From a checkpoint of a small transformer trained on Wikipedia.
Size: 12 layers, 4 heads of 128, vocabulary 13038, 38.5M parameters.
Architecture: biases, tied embeddings.
Training: a variant of SOAP for these matrices, 993M tokens, 3789 steps.
Each number is 200 + 20 x the weight over its row's rms, rounded and kept within 0 to 999. Layers, rows and columns count from 0. The size before them is the row's rms in percent of the matrix's.

# layer 3 MLP gate, 1024x512, rms 0.132, rows 629-647, columns 0-127
111,234,205,219,178,214,190,180,196,201,205,214,181,193,199,179,183,197,231,155,198,199,212,209,210,211,198,161,206,213,203,221,167,207,194,202,179,196,143,205,216,222,190,207,208,156,210,195,194,196,180,176,175,227,204,189,219,160,183,210,176,226,216,174,212,221,179,202,176,201,207,189,182,208,210,170,170,198,224,182,233,182,221,194,196,149,210,215,212,210,209,209,147,215,194,156,221,209,228,209,210,219,219,210,226,223,176,205,181,189,197,206,189,204,196,210,189,184,186,172,199,208,219,198,206,211,163,198,229
105,188,184,201,164,196,227,198,203,216,199,215,200,199,166,167,181,212,238,204,212,167,184,184,204,195,212,206,202,213,214,186,196,216,229,206,204,203,178,185,192,198,189,241,195,207,189,174,202,181,223,220,199,175,198,213,200,207,178,216,208,204,209,214,198,200,197,210,178,192,209,187,225,208,204,212,193,209,207,207,187,203,203,212,196,203,152,205,211,191,176,230,208,206,209,193,203,198,232,202,194,191,186,207,165,205,187,257,226,199,246,211,224,197,200,176,186,229,188,201,205,208,197,182,217,196,179,205,194
103,215,218,179,231,190,210,197,135,155,236,168,220,207,192,176,185,223,179,198,181,216,200,202,206,182,172,222,181,223,212,190,188,202,230,210,217,146,200,206,169,201,189,213,196,196,229,201,200,213,186,202,229,194,157,178,214,221,176,253,210,198,166,188,169,190,224,186,169,181,189,197,191,177,239,210,167,231,213,177,137,192,209,224,223,211,169,206,217,177,185,181,192,176,178,209,215,184,173,231,186,213,195,229,202,185,211,206,227,252,196,191,226,210,214,212,209,188,210,195,197,208,196,198,224,162,210,209,213
094,208,190,191,208,197,199,242,211,204,208,169,150,233,164,178,169,174,191,189,235,177,224,197,193,201,193,156,207,203,192,203,230,185,206,211,221,239,176,217,193,198,192,181,185,198,160,233,179,197,176,200,216,191,223,211,180,221,198,190,179,186,187,198,170,210,203,216,232,191,189,212,174,200,179,194,176,210,201,197,191,173,218,197,234,214,184,222,185,177,139,180,164,214,206,211,212,214,203,224,196,205,184,196,225,184,162,219,193,205,206,199,243,186,185,204,210,215,227,201,190,184,182,205,220,204,189,209,212
097,179,195,183,200,187,240,230,217,154,180,225,167,225,172,194,213,201,249,178,201,202,200,198,188,220,193,175,188,166,159,235,211,177,191,201,176,218,185,210,194,208,200,202,182,179,260,179,166,174,202,176,183,198,194,210,184,203,188,200,186,211,202,186,185,217,212,176,157,184,217,235,178,211,191,203,155,243,207,193,234,193,194,214,226,188,188,199,198,187,186,209,161,207,199,231,183,203,234,216,169,198,244,217,221,207,212,214,199,183,184,197,202,193,193,238,180,167,190,206,185,231,172,202,189,163,180,173,195
111,194,236,227,210,189,172,202,241,216,211,205,208,220,208,174,213,170,210,182,185,222,186,199,240,219,208,228,198,193,226,222,198,186,230,179,193,200,221,229,240,237,208,168,196,257,214,173,221,172,194,173,199,223,180,213,195,175,175,190,201,180,212,197,210,198,177,201,187,220,171,225,205,170,209,228,183,217,218,177,184,201,215,193,217,194,229,198,141,203,226,204,181,215,200,187,210,189,179,193,198,198,193,211,197,214,209,239,200,192,194,193,206,234,216,238,209,200,176,196,208,206,190,222,185,213,209,203,208
094,203,189,229,210,210,220,183,210,244,239,191,196,183,189,209,188,195,201,207,198,167,211,179,208,176,218,184,233,219,218,195,195,207,193,188,203,194,237,177,171,208,201,214,230,191,215,200,208,207,204,216,195,180,213,209,189,198,228,191,194,173,187,185,208,176,208,185,200,196,175,215,224,217,211,203,192,202,185,177,204,171,170,186,205,220,228,210,182,222,231,205,202,156,168,217,230,185,197,207,168,222,201,191,160,174,216,208,167,172,183,187,188,191,198,210,211,178,187,170,186,183,158,225,199,168,192,198,198
104,215,202,207,209,198,209,220,241,173,181,195,212,197,193,194,207,223,193,183,183,173,207,212,211,233,214,192,209,225,213,220,166,192,172,239,177,200,204,217,215,196,217,180,214,208,214,223,211,208,197,176,202,171,178,206,208,217,180,178,255,193,235,187,229,214,237,199,193,220,202,201,202,206,190,226,180,179,237,210,200,186,238,209,176,200,195,199,164,183,195,156,216,211,193,196,210,198,199,212,192,207,178,195,226,217,217,202,205,212,182,194,175,193,203,193,174,211,162,177,170,225,203,211,245,181,216,184,190
089,209,186,210,208,194,244,203,236,202,213,173,189,205,182,195,183,213,200,221,190,209,187,189,253,244,197,200,212,204,210,226,199,190,206,220,177,213,205,184,219,174,190,189,204,167,200,199,195,225,239,202,212,188,179,209,227,230,184,176,175,170,189,166,214,227,209,214,204,194,227,199,208,214,197,222,197,233,246,182,198,199,189,245,216,202,177,182,172,192,187,202,186,183,217,186,171,186,184,226,204,267,174,205,208,219,211,211,167,230,164,200,198,182,205,168,197,202,199,182,198,203,182,186,187,191,194,206,194
096,231,206,196,222,207,210,174,213,195,195,202,193,193,226,169,195,169,183,205,199,229,240,217,193,190,228,227,203,216,156,211,253,194,192,169,207,210,221,179,179,205,188,219,206,229,198,174,211,191,199,209,206,200,203,220,155,174,226,220,195,183,210,235,209,177,191,202,209,194,237,203,197,155,198,251,163,211,176,211,220,224,197,230,218,249,231,181,200,213,175,212,149,207,209,197,177,198,198,190,167,220,193,178,224,212,190,194,205,212,193,209,178,222,191,170,190,173,203,199,204,215,177,204,184,195,229,206,220
108,186,209,211,222,202,191,213,209,185,183,152,189,220,202,232,193,259,176,172,200,222,175,230,204,209,207,205,233,210,202,190,206,188,210,188,183,184,220,210,229,201,193,206,174,230,218,237,219,239,201,186,198,170,187,206,166,194,211,176,208,208,169,224,170,185,202,235,215,195,194,161,176,209,190,216,202,210,236,205,213,193,228,204,178,205,226,179,206,237,199,217,221,203,175,188,185,162,203,156,199,166,173,226,186,215,181,154,201,207,208,237,206,214,223,203,183,186,201,215,189,192,236,192,184,178,213,190,191
095,193,207,189,214,195,225,215,203,194,177,175,194,215,243,157,164,212,200,206,233,206,186,206,225,190,218,202,191,187,185,186,204,196,181,195,203,182,175,196,184,203,196,200,191,206,182,174,192,211,171,177,205,153,215,181,204,182,202,210,197,213,206,194,216,184,193,223,197,224,203,230,171,206,217,180,196,160,194,220,229,211,199,216,201,180,195,224,239,170,180,212,186,175,198,196,199,219,189,161,207,204,223,207,213,211,191,208,187,176,185,215,228,202,203,217,183,165,197,218,215,204,210,217,192,186,211,192,153
091,157,192,189,231,170,210,220,239,214,239,198,226,186,150,166,176,194,216,184,220,177,188,182,222,154,193,203,217,190,197,216,213,207,212,180,216,195,193,234,229,180,195,207,228,204,206,215,207,161,197,237,186,213,194,187,181,248,194,197,198,198,198,192,180,167,210,160,176,205,203,205,175,189,202,226,202,171,203,210,226,176,172,191,202,224,233,220,199,187,181,224,181,224,160,214,219,210,202,198,213,202,184,205,191,165,194,201,200,179,235,196,174,193,215,191,223,172,180,187,192,218,178,181,178,246,217,226,178
101,199,180,217,205,175,213,209,172,171,223,212,216,197,225,228,214,179,179,209,210,195,173,220,206,243,188,208,236,209,196,184,210,210,211,210,207,187,201,212,211,204,195,218,235,206,190,196,192,193,173,184,224,196,210,206,175,198,187,220,187,196,226,241,282,214,193,216,201,177,187,206,194,224,193,205,224,207,217,231,196,184,197,210,206,203,222,208,172,189,215,212,199,216,188,220,214,186,225,217,198,204,241,212,201,226,183,183,217,199,189,200,185,189,243,178,208,174,172,181,249,162,211,206,210,181,245,189,233
095,214,218,192,176,220,219,226,244,178,233,204,207,212,181,210,182,190,196,194,191,177,199,203,179,163,241,195,197,211,195,203,207,234,230,169,198,184,232,236,191,203,216,180,190,208,203,194,223,223,193,215,221,203,177,206,198,195,215,209,220,174,208,212,228,183,210,170,198,238,184,189,187,201,193,210,179,158,192,211,186,197,233,188,207,250,203,223,220,182,186,205,203,227,213,225,185,207,206,203,178,171,228,206,211,228,197,208,195,205,200,217,223,209,186,169,180,217,183,205,188,228,170,196,203,147,204,185,193
098,169,209,211,206,192,222,199,195,190,219,176,161,159,173,184,207,226,201,190,245,204,212,204,209,181,177,219,236,192,193,211,224,176,175,186,188,226,181,201,206,215,181,171,205,150,170,183,204,178,213,264,198,172,205,176,167,149,201,218,235,156,221,221,205,189,196,219,210,194,203,189,208,200,205,199,193,195,189,201,206,205,228,188,178,182,177,230,219,217,204,235,200,202,193,199,217,219,223,181,187,216,241,200,220,201,170,218,210,201,209,208,209,168,200,232,193,183,223,171,205,232,241,220,202,209,173,187,202
106,192,209,238,231,197,205,175,170,181,208,196,185,211,166,196,192,213,216,148,204,209,213,208,204,190,175,193,200,196,220,206,191,179,205,188,209,207,203,212,189,224,210,191,221,199,181,221,224,216,192,180,206,193,227,226,232,202,184,218,225,174,187,180,179,220,207,227,183,184,189,191,224,208,206,215,212,214,233,215,144,207,235,176,188,196,221,209,192,203,193,164,231,200,207,202,211,223,197,180,207,190,190,194,200,165,183,193,250,162,170,203,199,202,186,196,199,210,169,219,197,206,200,233,212,168,207,211,217
100,233,221,228,250,239,171,182,191,190,155,216,220,208,186,162,218,229,221,195,191,180,179,183,208,197,205,194,219,219,195,198,192,165,204,192,180,195,235,212,192,200,183,196,209,192,186,190,217,207,190,233,195,213,195,242,172,194,220,235,237,168,181,207,198,205,210,208,216,217,196,155,221,190,200,203,188,213,218,160,182,204,197,178,212,204,186,215,225,201,174,186,184,205,234,186,179,216,218,207,197,241,210,185,204,193,183,209,197,208,209,201,193,201,243,203,173,173,197,158,212,221,203,172,169,180,244,199,189
104,146,210,198,190,162,188,204,178,220,189,172,195,241,181,218,188,196,173,208,190,234,194,176,197,197,249,174,205,195,223,196,221,183,186,209,208,167,166,212,208,195,212,202,182,190,240,177,226,203,167,222,234,224,186,214,197,267,165,195,206,192,165,227,191,189,180,200,166,195,158,178,201,192,201,194,153,170,196,164,205,193,223,198,174,179,197,200,183,197,204,176,219,193,215,183,169,191,178,202,206,223,216,201,180,206,201,202,189,181,206,203,165,197,177,213,200,185,191,190,188,202,197,218,210,203,154,170,185
# layer 3 MLP up, 1024x512, rms 0.134, rows 629-646, columns 0-127
110,186,173,199,195,193,205,185,222,199,165,249,220,226,220,180,190,195,206,182,202,185,161,208,214,218,194,204,206,237,219,211,165,194,191,269,166,214,197,202,190,225,208,188,185,222,217,199,208,167,210,178,153,204,223,238,191,206,207,219,194,164,212,177,208,190,180,200,166,212,216,219,207,206,193,207,187,211,216,206,180,189,187,234,217,169,201,169,198,188,213,250,213,199,194,193,217,228,201,224,188,251,238,214,178,198,165,209,172,184,209,203,192,229,208,204,213,182,174,199,191,229,205,192,173,223,193,192,218
100,175,201,237,184,215,228,167,213,192,216,192,194,255,182,180,232,224,187,198,203,191,209,192,219,203,181,226,241,198,178,192,216,197,212,210,198,209,165,221,174,253,223,202,239,202,225,215,207,170,199,211,219,225,169,217,204,219,193,199,221,184,203,219,214,181,199,206,177,182,194,186,196,182,187,210,214,205,189,184,219,210,181,211,189,191,201,188,187,171,193,218,170,203,208,189,195,150,219,205,202,209,230,208,196,206,214,224,208,243,189,203,196,214,208,193,181,208,212,175,203,223,202,187,190,177,184,161,188
099,163,189,177,192,188,203,184,162,214,245,216,189,217,226,167,202,215,192,219,198,197,209,202,238,196,181,215,191,208,204,165,193,221,213,184,191,208,194,196,204,199,201,220,188,165,231,182,173,162,191,196,222,234,162,217,199,233,199,200,228,212,211,215,182,214,219,200,210,221,177,212,204,204,195,220,179,214,170,206,233,185,199,237,209,187,231,235,207,230,210,200,232,224,178,185,213,213,191,219,213,243,155,217,222,189,207,185,205,223,185,205,214,192,191,187,202,207,195,196,220,202,203,201,182,184,132,214,210
091,193,235,200,184,188,159,228,191,221,181,225,229,215,178,220,217,204,198,213,166,191,205,193,199,203,174,251,197,181,220,186,199,189,166,236,212,209,218,189,161,218,218,203,189,206,171,197,226,181,229,207,188,204,210,212,187,198,234,183,213,216,236,203,222,223,157,193,190,205,184,198,184,189,230,185,225,197,207,215,193,195,190,179,175,206,214,178,180,160,246,220,212,181,218,162,202,163,197,194,228,184,243,193,143,212,195,189,218,231,202,245,209,233,195,222,200,195,178,190,199,198,217,191,188,182,218,212,157
106,184,200,223,189,171,211,170,206,237,226,183,216,212,191,206,236,186,174,182,182,190,222,216,174,217,240,205,212,210,184,212,201,210,196,185,193,216,187,219,193,226,228,202,161,196,201,168,225,199,168,197,191,198,201,184,216,210,179,228,191,176,203,178,231,183,166,190,219,197,190,217,222,193,201,225,183,226,185,238,200,215,190,189,185,225,226,193,218,164,234,229,228,215,190,183,193,221,215,183,166,181,202,199,221,224,183,167,193,240,201,209,201,231,208,159,247,195,229,207,196,173,222,202,217,200,209,170,185
108,232,253,195,217,205,173,226,185,178,186,175,203,217,202,185,186,136,168,230,188,232,227,199,213,197,182,211,201,188,205,165,216,195,226,194,181,175,232,202,220,212,212,207,227,216,215,173,181,206,188,192,205,199,194,208,178,212,227,206,235,199,180,173,208,187,213,186,186,201,198,208,185,190,204,238,244,187,199,210,174,177,179,242,220,218,226,175,180,179,177,187,193,207,149,214,187,204,193,228,214,206,203,192,252,227,211,203,212,181,211,194,171,209,226,181,218,225,160,164,229,184,213,189,180,177,232,202,200
100,188,214,182,158,166,175,205,223,177,179,204,231,218,194,198,216,229,203,203,189,233,182,186,191,211,176,200,190,190,195,199,204,223,170,225,173,185,186,205,194,207,198,131,165,216,199,208,207,190,215,222,213,228,203,175,237,208,184,213,219,235,221,200,201,180,199,180,191,173,199,166,194,177,186,198,201,201,206,184,201,196,269,179,221,199,197,201,237,197,198,181,174,190,229,220,202,166,178,195,224,189,197,216,222,187,175,172,235,214,188,200,230,194,189,207,189,201,213,228,211,213,224,186,197,186,224,165,195
104,198,198,196,212,176,185,217,228,147,173,219,248,158,187,185,192,241,176,171,191,177,196,179,212,190,196,193,190,224,219,243,185,226,205,199,221,198,206,192,210,216,204,225,183,216,213,198,162,211,211,190,184,193,187,217,208,212,177,205,219,175,198,240,217,185,211,236,189,212,182,189,216,188,206,228,192,186,196,221,221,199,224,163,192,194,212,174,193,205,212,164,223,227,201,202,192,209,220,207,197,204,226,189,203,198,205,197,190,226,211,248,179,189,220,195,184,200,184,177,199,239,193,226,240,201,196,200,204
083,204,196,190,197,194,181,211,182,194,176,229,209,193,188,213,190,214,218,176,191,218,203,191,186,204,209,186,201,198,167,177,209,216,163,189,200,193,195,200,195,242,197,189,213,211,230,192,206,199,158,185,196,183,231,208,196,207,219,206,243,196,187,239,197,188,186,186,184,189,187,234,205,199,221,177,208,183,187,228,218,208,224,192,197,193,188,165,192,193,192,200,214,226,184,242,241,205,183,183,209,147,209,218,219,210,186,173,209,204,223,188,205,202,221,219,220,215,201,188,158,187,208,215,208,201,202,189,201
095,222,172,190,204,198,198,169,217,204,182,217,229,189,207,198,206,189,238,172,191,197,194,205,209,198,240,240,184,173,208,218,190,191,185,193,210,195,208,174,207,232,190,216,200,192,184,205,232,200,182,226,226,208,208,222,203,209,196,182,158,213,211,181,217,213,190,194,198,185,203,208,178,237,195,188,229,190,204,207,195,246,216,197,205,193,173,174,240,181,220,180,171,174,197,182,199,208,181,199,208,165,186,159,233,206,184,173,192,209,166,191,199,228,203,185,235,201,165,188,178,194,192,113,201,223,207,189,214
109,198,199,197,229,241,209,178,210,167,243,202,190,185,193,201,230,221,208,209,196,191,233,192,215,195,180,179,188,230,203,190,236,195,203,179,203,212,191,200,184,216,186,202,179,175,213,236,178,205,196,149,218,175,177,207,200,194,175,161,218,187,195,196,183,216,215,240,201,247,219,167,241,241,172,206,224,233,215,192,206,207,219,209,196,202,203,189,177,186,212,187,202,201,189,180,202,184,180,216,223,182,204,189,219,197,212,230,187,208,214,203,195,206,186,207,197,208,199,200,193,213,218,195,170,195,172,192,230
111,224,251,190,186,206,145,204,174,179,223,183,223,164,187,190,162,191,187,186,177,203,257,196,176,183,224,155,230,239,172,208,186,206,193,203,206,201,225,206,196,194,178,189,215,180,210,199,195,198,205,237,175,208,200,187,212,208,206,163,193,216,198,208,192,203,210,201,215,191,199,170,202,192,217,206,225,190,242,211,193,223,190,187,190,230,166,215,205,152,168,236,201,178,218,240,169,201,180,227,207,189,195,206,185,188,195,220,207,229,192,204,173,203,233,184,242,190,179,162,186,227,228,206,194,232,238,174,211
090,220,186,250,232,198,184,222,195,193,200,226,191,157,216,205,200,218,209,221,197,193,194,240,210,194,184,197,204,182,199,189,177,197,233,204,205,232,182,183,206,181,187,233,222,225,230,224,196,191,190,234,236,232,221,175,215,223,193,189,188,214,232,191,185,198,211,195,188,175,164,180,174,189,207,251,209,198,180,190,202,170,197,205,207,203,191,201,202,182,231,197,211,198,151,210,199,192,174,188,213,202,234,175,216,157,236,227,175,196,234,180,184,180,201,188,225,191,226,215,207,178,183,191,186,187,190,182,189
101,250,195,176,221,206,208,171,193,190,238,224,200,216,195,197,204,208,185,198,223,184,230,190,219,209,189,196,205,154,187,171,220,175,214,218,198,201,206,228,203,227,187,214,199,236,222,177,225,183,210,214,206,252,198,230,207,191,172,169,205,173,219,188,137,218,193,191,227,202,198,223,207,176,215,169,219,213,205,176,220,199,187,198,225,228,209,225,233,213,211,195,210,195,188,216,227,187,244,217,220,186,173,213,208,180,183,174,212,213,153,180,202,203,225,170,223,229,198,208,184,206,238,199,209,220,216,187,211
094,201,203,223,211,196,219,178,183,161,187,239,215,222,210,170,200,175,223,227,229,210,189,203,223,208,190,216,200,190,233,184,175,197,153,215,199,237,177,220,197,181,179,187,227,221,204,211,199,202,182,181,209,209,216,211,171,202,197,210,191,217,204,192,197,209,196,201,187,182,193,198,256,187,216,164,197,191,183,177,235,207,192,210,186,217,208,216,182,223,213,196,200,177,172,143,185,192,214,215,214,210,208,199,199,204,224,196,189,172,247,186,190,220,196,224,222,208,195,174,159,195,194,194,171,201,246,233,204
105,222,226,216,199,194,158,154,177,193,176,232,167,220,194,179,214,196,189,180,193,192,193,246,239,213,190,206,195,213,185,222,171,215,209,186,190,174,205,213,219,230,238,162,202,196,177,175,208,227,196,200,164,189,198,188,175,193,190,228,166,212,165,183,162,194,177,220,196,206,188,185,234,188,220,191,183,230,201,199,219,200,186,192,174,239,209,225,184,191,211,187,210,200,211,183,207,222,210,228,191,218,212,202,201,201,161,214,222,214,177,218,223,206,189,192,218,222,191,190,200,196,216,238,248,214,187,241,194
107,220,196,199,196,207,205,232,198,250,180,209,228,195,173,182,212,197,224,192,189,165,186,223,202,215,182,190,187,227,173,199,180,232,184,198,224,153,193,192,212,218,164,175,171,194,246,203,178,182,171,196,185,187,154,201,185,204,218,234,197,165,192,242,222,176,189,206,181,189,205,217,198,182,182,216,197,170,183,184,229,174,183,206,214,186,209,175,208,216,199,198,193,245,199,163,198,178,206,188,196,168,177,212,214,157,215,156,205,181,193,197,195,217,195,207,203,215,199,214,216,218,189,187,171,209,199,217,236
104,197,198,200,253,212,194,215,228,212,212,185,186,190,170,174,226,228,233,184,171,226,159,185,190,210,185,195,230,193,233,198,201,188,207,209,184,201,224,197,193,214,167,222,203,213,185,197,201,220,204,208,179,226,212,207,157,176,185,214,196,192,205,231,232,176,227,199,191,206,214,203,176,170,160,173,195,198,210,184,171,176,212,194,216,169,195,201,193,184,190,194,194,231,194,172,196,198,209,202,211,199,201,196,221,169,215,172,215,206,214,204,219,235,221,203,195,192,231,207,194,216,193,211,172,191,163,213,200
# layer 3 MLP down (transposed), 1024x512, rms 0.124, rows 629-646, columns 0-127
104,241,152,218,185,196,208,219,197,185,172,212,207,217,228,194,185,224,213,183,206,200,192,198,192,213,226,202,205,227,211,218,172,192,160,209,163,212,184,201,193,200,180,189,200,177,212,190,210,206,230,209,190,224,198,193,174,186,171,199,217,221,194,215,204,203,163,186,180,186,187,198,197,210,243,219,202,172,184,150,211,167,178,218,200,157,192,223,200,195,245,182,167,221,205,219,222,204,197,225,189,200,214,226,176,181,169,231,212,207,225,198,152,198,182,185,191,189,173,193,233,206,224,230,216,207,159,164,212
103,190,205,197,213,251,172,181,198,189,219,180,183,202,199,208,213,188,220,200,211,192,209,198,186,170,181,189,214,176,186,208,186,223,182,216,170,177,207,228,181,188,188,224,213,189,176,221,200,179,198,180,190,229,194,207,205,196,174,214,180,220,179,195,201,211,217,230,218,196,192,187,187,193,183,198,200,201,195,173,164,182,180,184,174,217,190,216,194,214,215,228,213,177,235,194,236,196,215,205,205,153,184,208,167,237,215,219,233,203,211,215,199,157,217,143,186,235,181,207,189,195,231,196,204,231,171,188,191
104,243,201,159,196,204,183,204,200,211,171,189,189,214,202,211,199,206,176,218,183,171,220,169,241,196,201,224,197,221,221,205,188,183,213,192,208,184,176,215,189,205,195,233,198,185,216,203,207,169,203,192,181,229,167,222,172,215,220,189,217,208,212,202,211,197,228,168,206,210,177,220,204,182,219,220,205,202,179,210,169,179,161,194,186,217,200,208,171,220,231,180,217,211,199,221,218,195,186,215,237,192,190,212,226,181,207,230,234,229,199,184,190,193,190,191,222,187,220,205,229,183,170,196,173,197,216,207,184
102,191,224,202,189,172,178,211,201,198,139,210,195,232,157,185,208,223,217,180,199,224,194,218,201,199,205,225,182,212,224,176,174,215,181,222,193,186,168,223,225,219,167,203,198,208,187,210,212,202,247,197,220,182,207,186,187,201,214,206,196,214,222,182,224,212,177,217,199,191,236,215,213,170,234,195,188,201,215,188,195,190,175,217,234,190,205,150,172,168,205,212,236,220,204,202,173,185,198,218,197,189,212,170,192,203,207,193,210,195,210,214,198,186,199,206,220,159,213,170,222,179,208,174,219,189,196,184,199
102,203,214,189,204,190,179,180,207,179,171,196,179,208,213,185,204,194,211,179,182,219,211,229,173,249,206,187,159,182,189,219,202,224,223,200,206,173,188,207,205,183,195,158,202,202,210,176,213,187,213,223,197,244,217,209,208,207,206,203,178,195,172,197,186,225,161,230,216,205,215,238,214,173,224,203,192,200,205,200,176,213,214,203,196,153,193,162,189,174,153,220,209,194,192,234,198,223,188,232,212,197,241,195,199,208,184,218,237,209,180,201,215,202,246,206,206,178,222,183,220,191,190,224,219,211,196,207,231
102,199,195,204,221,191,197,210,201,173,172,202,206,197,212,194,197,200,208,182,199,205,241,182,219,190,178,161,195,193,207,189,168,185,202,251,238,202,200,198,147,247,214,207,180,214,205,190,182,197,199,207,196,196,189,175,209,231,201,209,210,204,197,198,243,174,198,186,148,230,180,195,204,203,206,226,201,169,186,196,172,232,193,207,240,206,202,214,208,192,186,190,213,198,192,201,209,215,182,183,238,158,208,168,220,168,191,206,202,194,198,174,198,173,202,180,222,200,241,170,193,206,195,188,169,203,214,218,150
102,204,197,200,162,208,202,170,198,144,206,214,244,220,195,201,217,192,202,189,199,222,222,208,173,234,200,199,185,209,208,185,236,187,187,212,178,203,192,230,223,228,205,184,194,181,213,166,227,162,209,198,184,211,192,179,203,208,194,207,218,217,202,167,195,206,183,188,195,196,218,186,220,206,214,222,173,178,168,191,234,156,237,202,181,187,208,214,239,164,186,185,195,195,215,204,233,171,211,196,207,220,218,186,186,200,176,203,253,225,201,191,214,207,245,211,222,220,219,190,181,198,206,215,221,190,233,217,171
106,214,226,223,210,210,243,220,191,205,177,199,179,163,199,194,180,176,204,237,191,224,215,160,199,204,211,226,195,208,155,180,226,196,199,215,198,189,177,215,214,202,190,174,195,208,200,214,234,165,177,190,179,215,177,223,218,237,186,205,238,166,190,169,200,226,225,200,167,222,210,225,206,188,180,212,210,187,204,195,218,185,186,206,205,201,181,206,191,180,199,176,185,213,206,199,234,186,191,203,215,211,184,213,220,190,199,244,188,195,224,219,165,171,200,208,204,180,215,177,186,163,216,190,188,174,203,200,227
104,179,202,189,196,200,169,200,217,189,183,214,198,216,215,229,215,217,212,165,187,220,200,191,171,167,215,201,228,190,184,217,200,178,195,246,215,219,215,166,190,211,225,193,220,216,182,189,176,186,201,188,204,213,185,207,174,197,213,220,218,205,172,202,188,234,190,183,198,235,206,208,207,201,195,186,189,163,239,219,207,187,247,187,176,181,228,202,181,198,213,193,205,219,242,201,230,178,203,169,183,206,201,191,198,187,219,158,221,236,234,146,224,217,232,230,181,237,210,199,177,183,192,201,194,181,201,213,197
100,191,236,215,206,190,224,193,231,191,204,204,187,182,233,245,192,189,225,212,197,181,219,184,183,193,198,228,215,208,180,216,197,167,205,191,205,190,220,182,188,210,197,181,208,206,191,184,209,181,187,171,215,229,187,209,228,206,187,189,189,239,207,211,176,209,149,232,233,246,214,201,213,186,209,223,212,205,203,227,191,200,206,165,215,197,196,198,211,203,219,192,225,189,221,226,157,225,216,201,191,176,221,171,195,205,157,212,207,198,222,191,216,229,177,197,248,215,172,197,188,217,198,171,195,198,226,231,197
099,140,224,192,203,196,219,229,228,226,209,161,208,231,210,238,189,208,200,175,228,192,210,185,162,226,160,197,186,215,238,191,183,189,184,235,224,175,223,188,185,194,193,193,183,192,206,195,203,200,202,188,219,210,180,229,227,168,165,229,233,191,196,222,199,222,210,181,172,246,207,240,180,146,217,199,205,202,186,211,191,213,170,203,200,217,264,207,209,228,202,194,227,182,214,217,207,224,197,215,221,215,198,192,192,212,195,194,234,199,195,219,205,209,207,234,229,195,209,206,196,205,145,219,192,215,224,232,164
100,204,177,203,186,171,176,172,209,161,243,204,212,186,213,185,210,193,193,240,204,219,225,204,190,162,202,188,223,200,218,191,206,191,199,233,218,188,212,175,224,207,195,175,221,205,255,199,177,193,199,201,198,189,191,202,182,224,211,209,165,182,162,206,193,229,224,210,238,189,206,177,216,195,166,196,241,228,187,188,173,164,192,172,191,211,196,208,197,216,187,206,192,213,179,191,170,158,191,220,202,206,174,202,205,214,200,198,198,215,175,209,215,221,206,171,238,226,203,219,194,208,233,163,185,229,238,171,175
098,225,170,244,198,186,174,222,177,177,194,214,179,188,246,220,202,252,187,217,192,224,213,205,187,180,203,186,203,193,221,194,201,200,227,198,244,226,165,213,208,218,242,201,187,220,188,213,187,187,190,185,195,177,176,189,204,192,190,187,172,197,197,151,203,201,223,205,180,228,169,176,205,185,206,217,199,189,191,187,224,189,214,205,179,216,196,194,225,217,230,203,198,195,202,217,214,192,227,206,212,190,167,186,197,168,201,199,193,177,205,182,189,180,226,208,221,204,190,167,201,205,170,217,207,176,197,215,176
099,202,209,223,213,212,195,228,178,221,200,213,179,173,214,202,211,164,180,208,176,184,172,203,206,183,211,193,204,202,191,185,182,192,219,232,221,176,199,206,208,186,173,205,180,204,215,186,221,207,188,227,209,197,226,166,190,186,142,190,203,215,194,180,195,227,213,165,211,245,219,229,195,194,165,227,202,178,219,214,226,196,194,193,197,195,208,162,175,209,188,157,200,239,191,222,190,207,211,202,161,197,231,203,193,194,197,192,197,181,169,222,200,201,189,192,180,168,176,204,208,198,207,198,191,206,219,191,175
102,197,177,206,219,149,234,198,160,233,209,204,209,214,189,187,196,257,183,190,205,191,184,195,205,231,205,188,207,223,200,226,221,200,197,207,208,173,192,175,176,200,200,190,191,190,213,216,204,176,223,208,204,206,199,175,224,198,172,169,194,182,218,180,205,216,166,200,186,204,190,197,202,194,190,197,201,182,160,193,202,162,226,162,164,198,202,226,209,224,176,165,220,182,224,218,208,204,203,176,221,213,213,228,201,223,208,210,231,217,207,194,216,183,197,181,207,217,250,191,197,192,224,220,197,195,227,198,198
097,181,218,194,189,223,236,215,222,188,201,197,208,204,247,195,153,194,202,193,240,194,254,191,182,196,207,231,202,155,177,187,203,214,193,165,195,177,209,171,219,198,188,187,203,215,184,214,183,152,211,158,196,162,199,178,168,222,175,190,219,181,188,207,204,197,212,186,169,184,205,235,194,220,225,189,205,181,207,201,190,211,183,223,189,180,183,195,191,218,197,187,172,219,185,216,197,185,225,206,202,187,180,205,223,177,193,198,171,200,191,209,208,150,202,177,196,185,207,202,210,177,187,201,209,241,200,158,199
106,207,146,203,219,155,172,201,197,204,191,194,207,204,185,191,211,228,211,209,195,189,179,167,267,231,212,210,232,215,218,203,188,225,192,161,179,203,184,214,212,208,173,232,177,183,240,231,230,221,204,227,233,187,197,173,196,218,229,213,203,221,199,214,224,195,207,214,175,206,172,187,179,205,211,183,219,195,230,167,190,174,190,210,228,182,232,182,197,179,178,201,188,168,191,219,206,201,214,204,188,213,207,209,188,219,197,183,215,199,211,186,193,217,215,171,186,221,216,231,185,177,201,218,197,200,200,199,165
106,183,205,205,207,207,204,225,184,198,212,188,150,168,188,183,178,234,177,181,214,169,189,185,170,185,176,212,206,224,170,208,228,201,189,159,185,188,205,207,218,203,178,195,193,232,184,178,167,231,179,161,175,209,215,204,208,213,234,247,219,201,191,233,210,207,223,210,202,201,216,160,192,220,176,211,189,211,199,217,192,234,176,191,190,180,196,194,220,193,203,198,193,206,227,185,222,173,203,209,215,184,205,200,230,193,215,168,229,229,220,213,237,213,165,198,210,163,210,207,202,226,236,204,204,203,165,196,195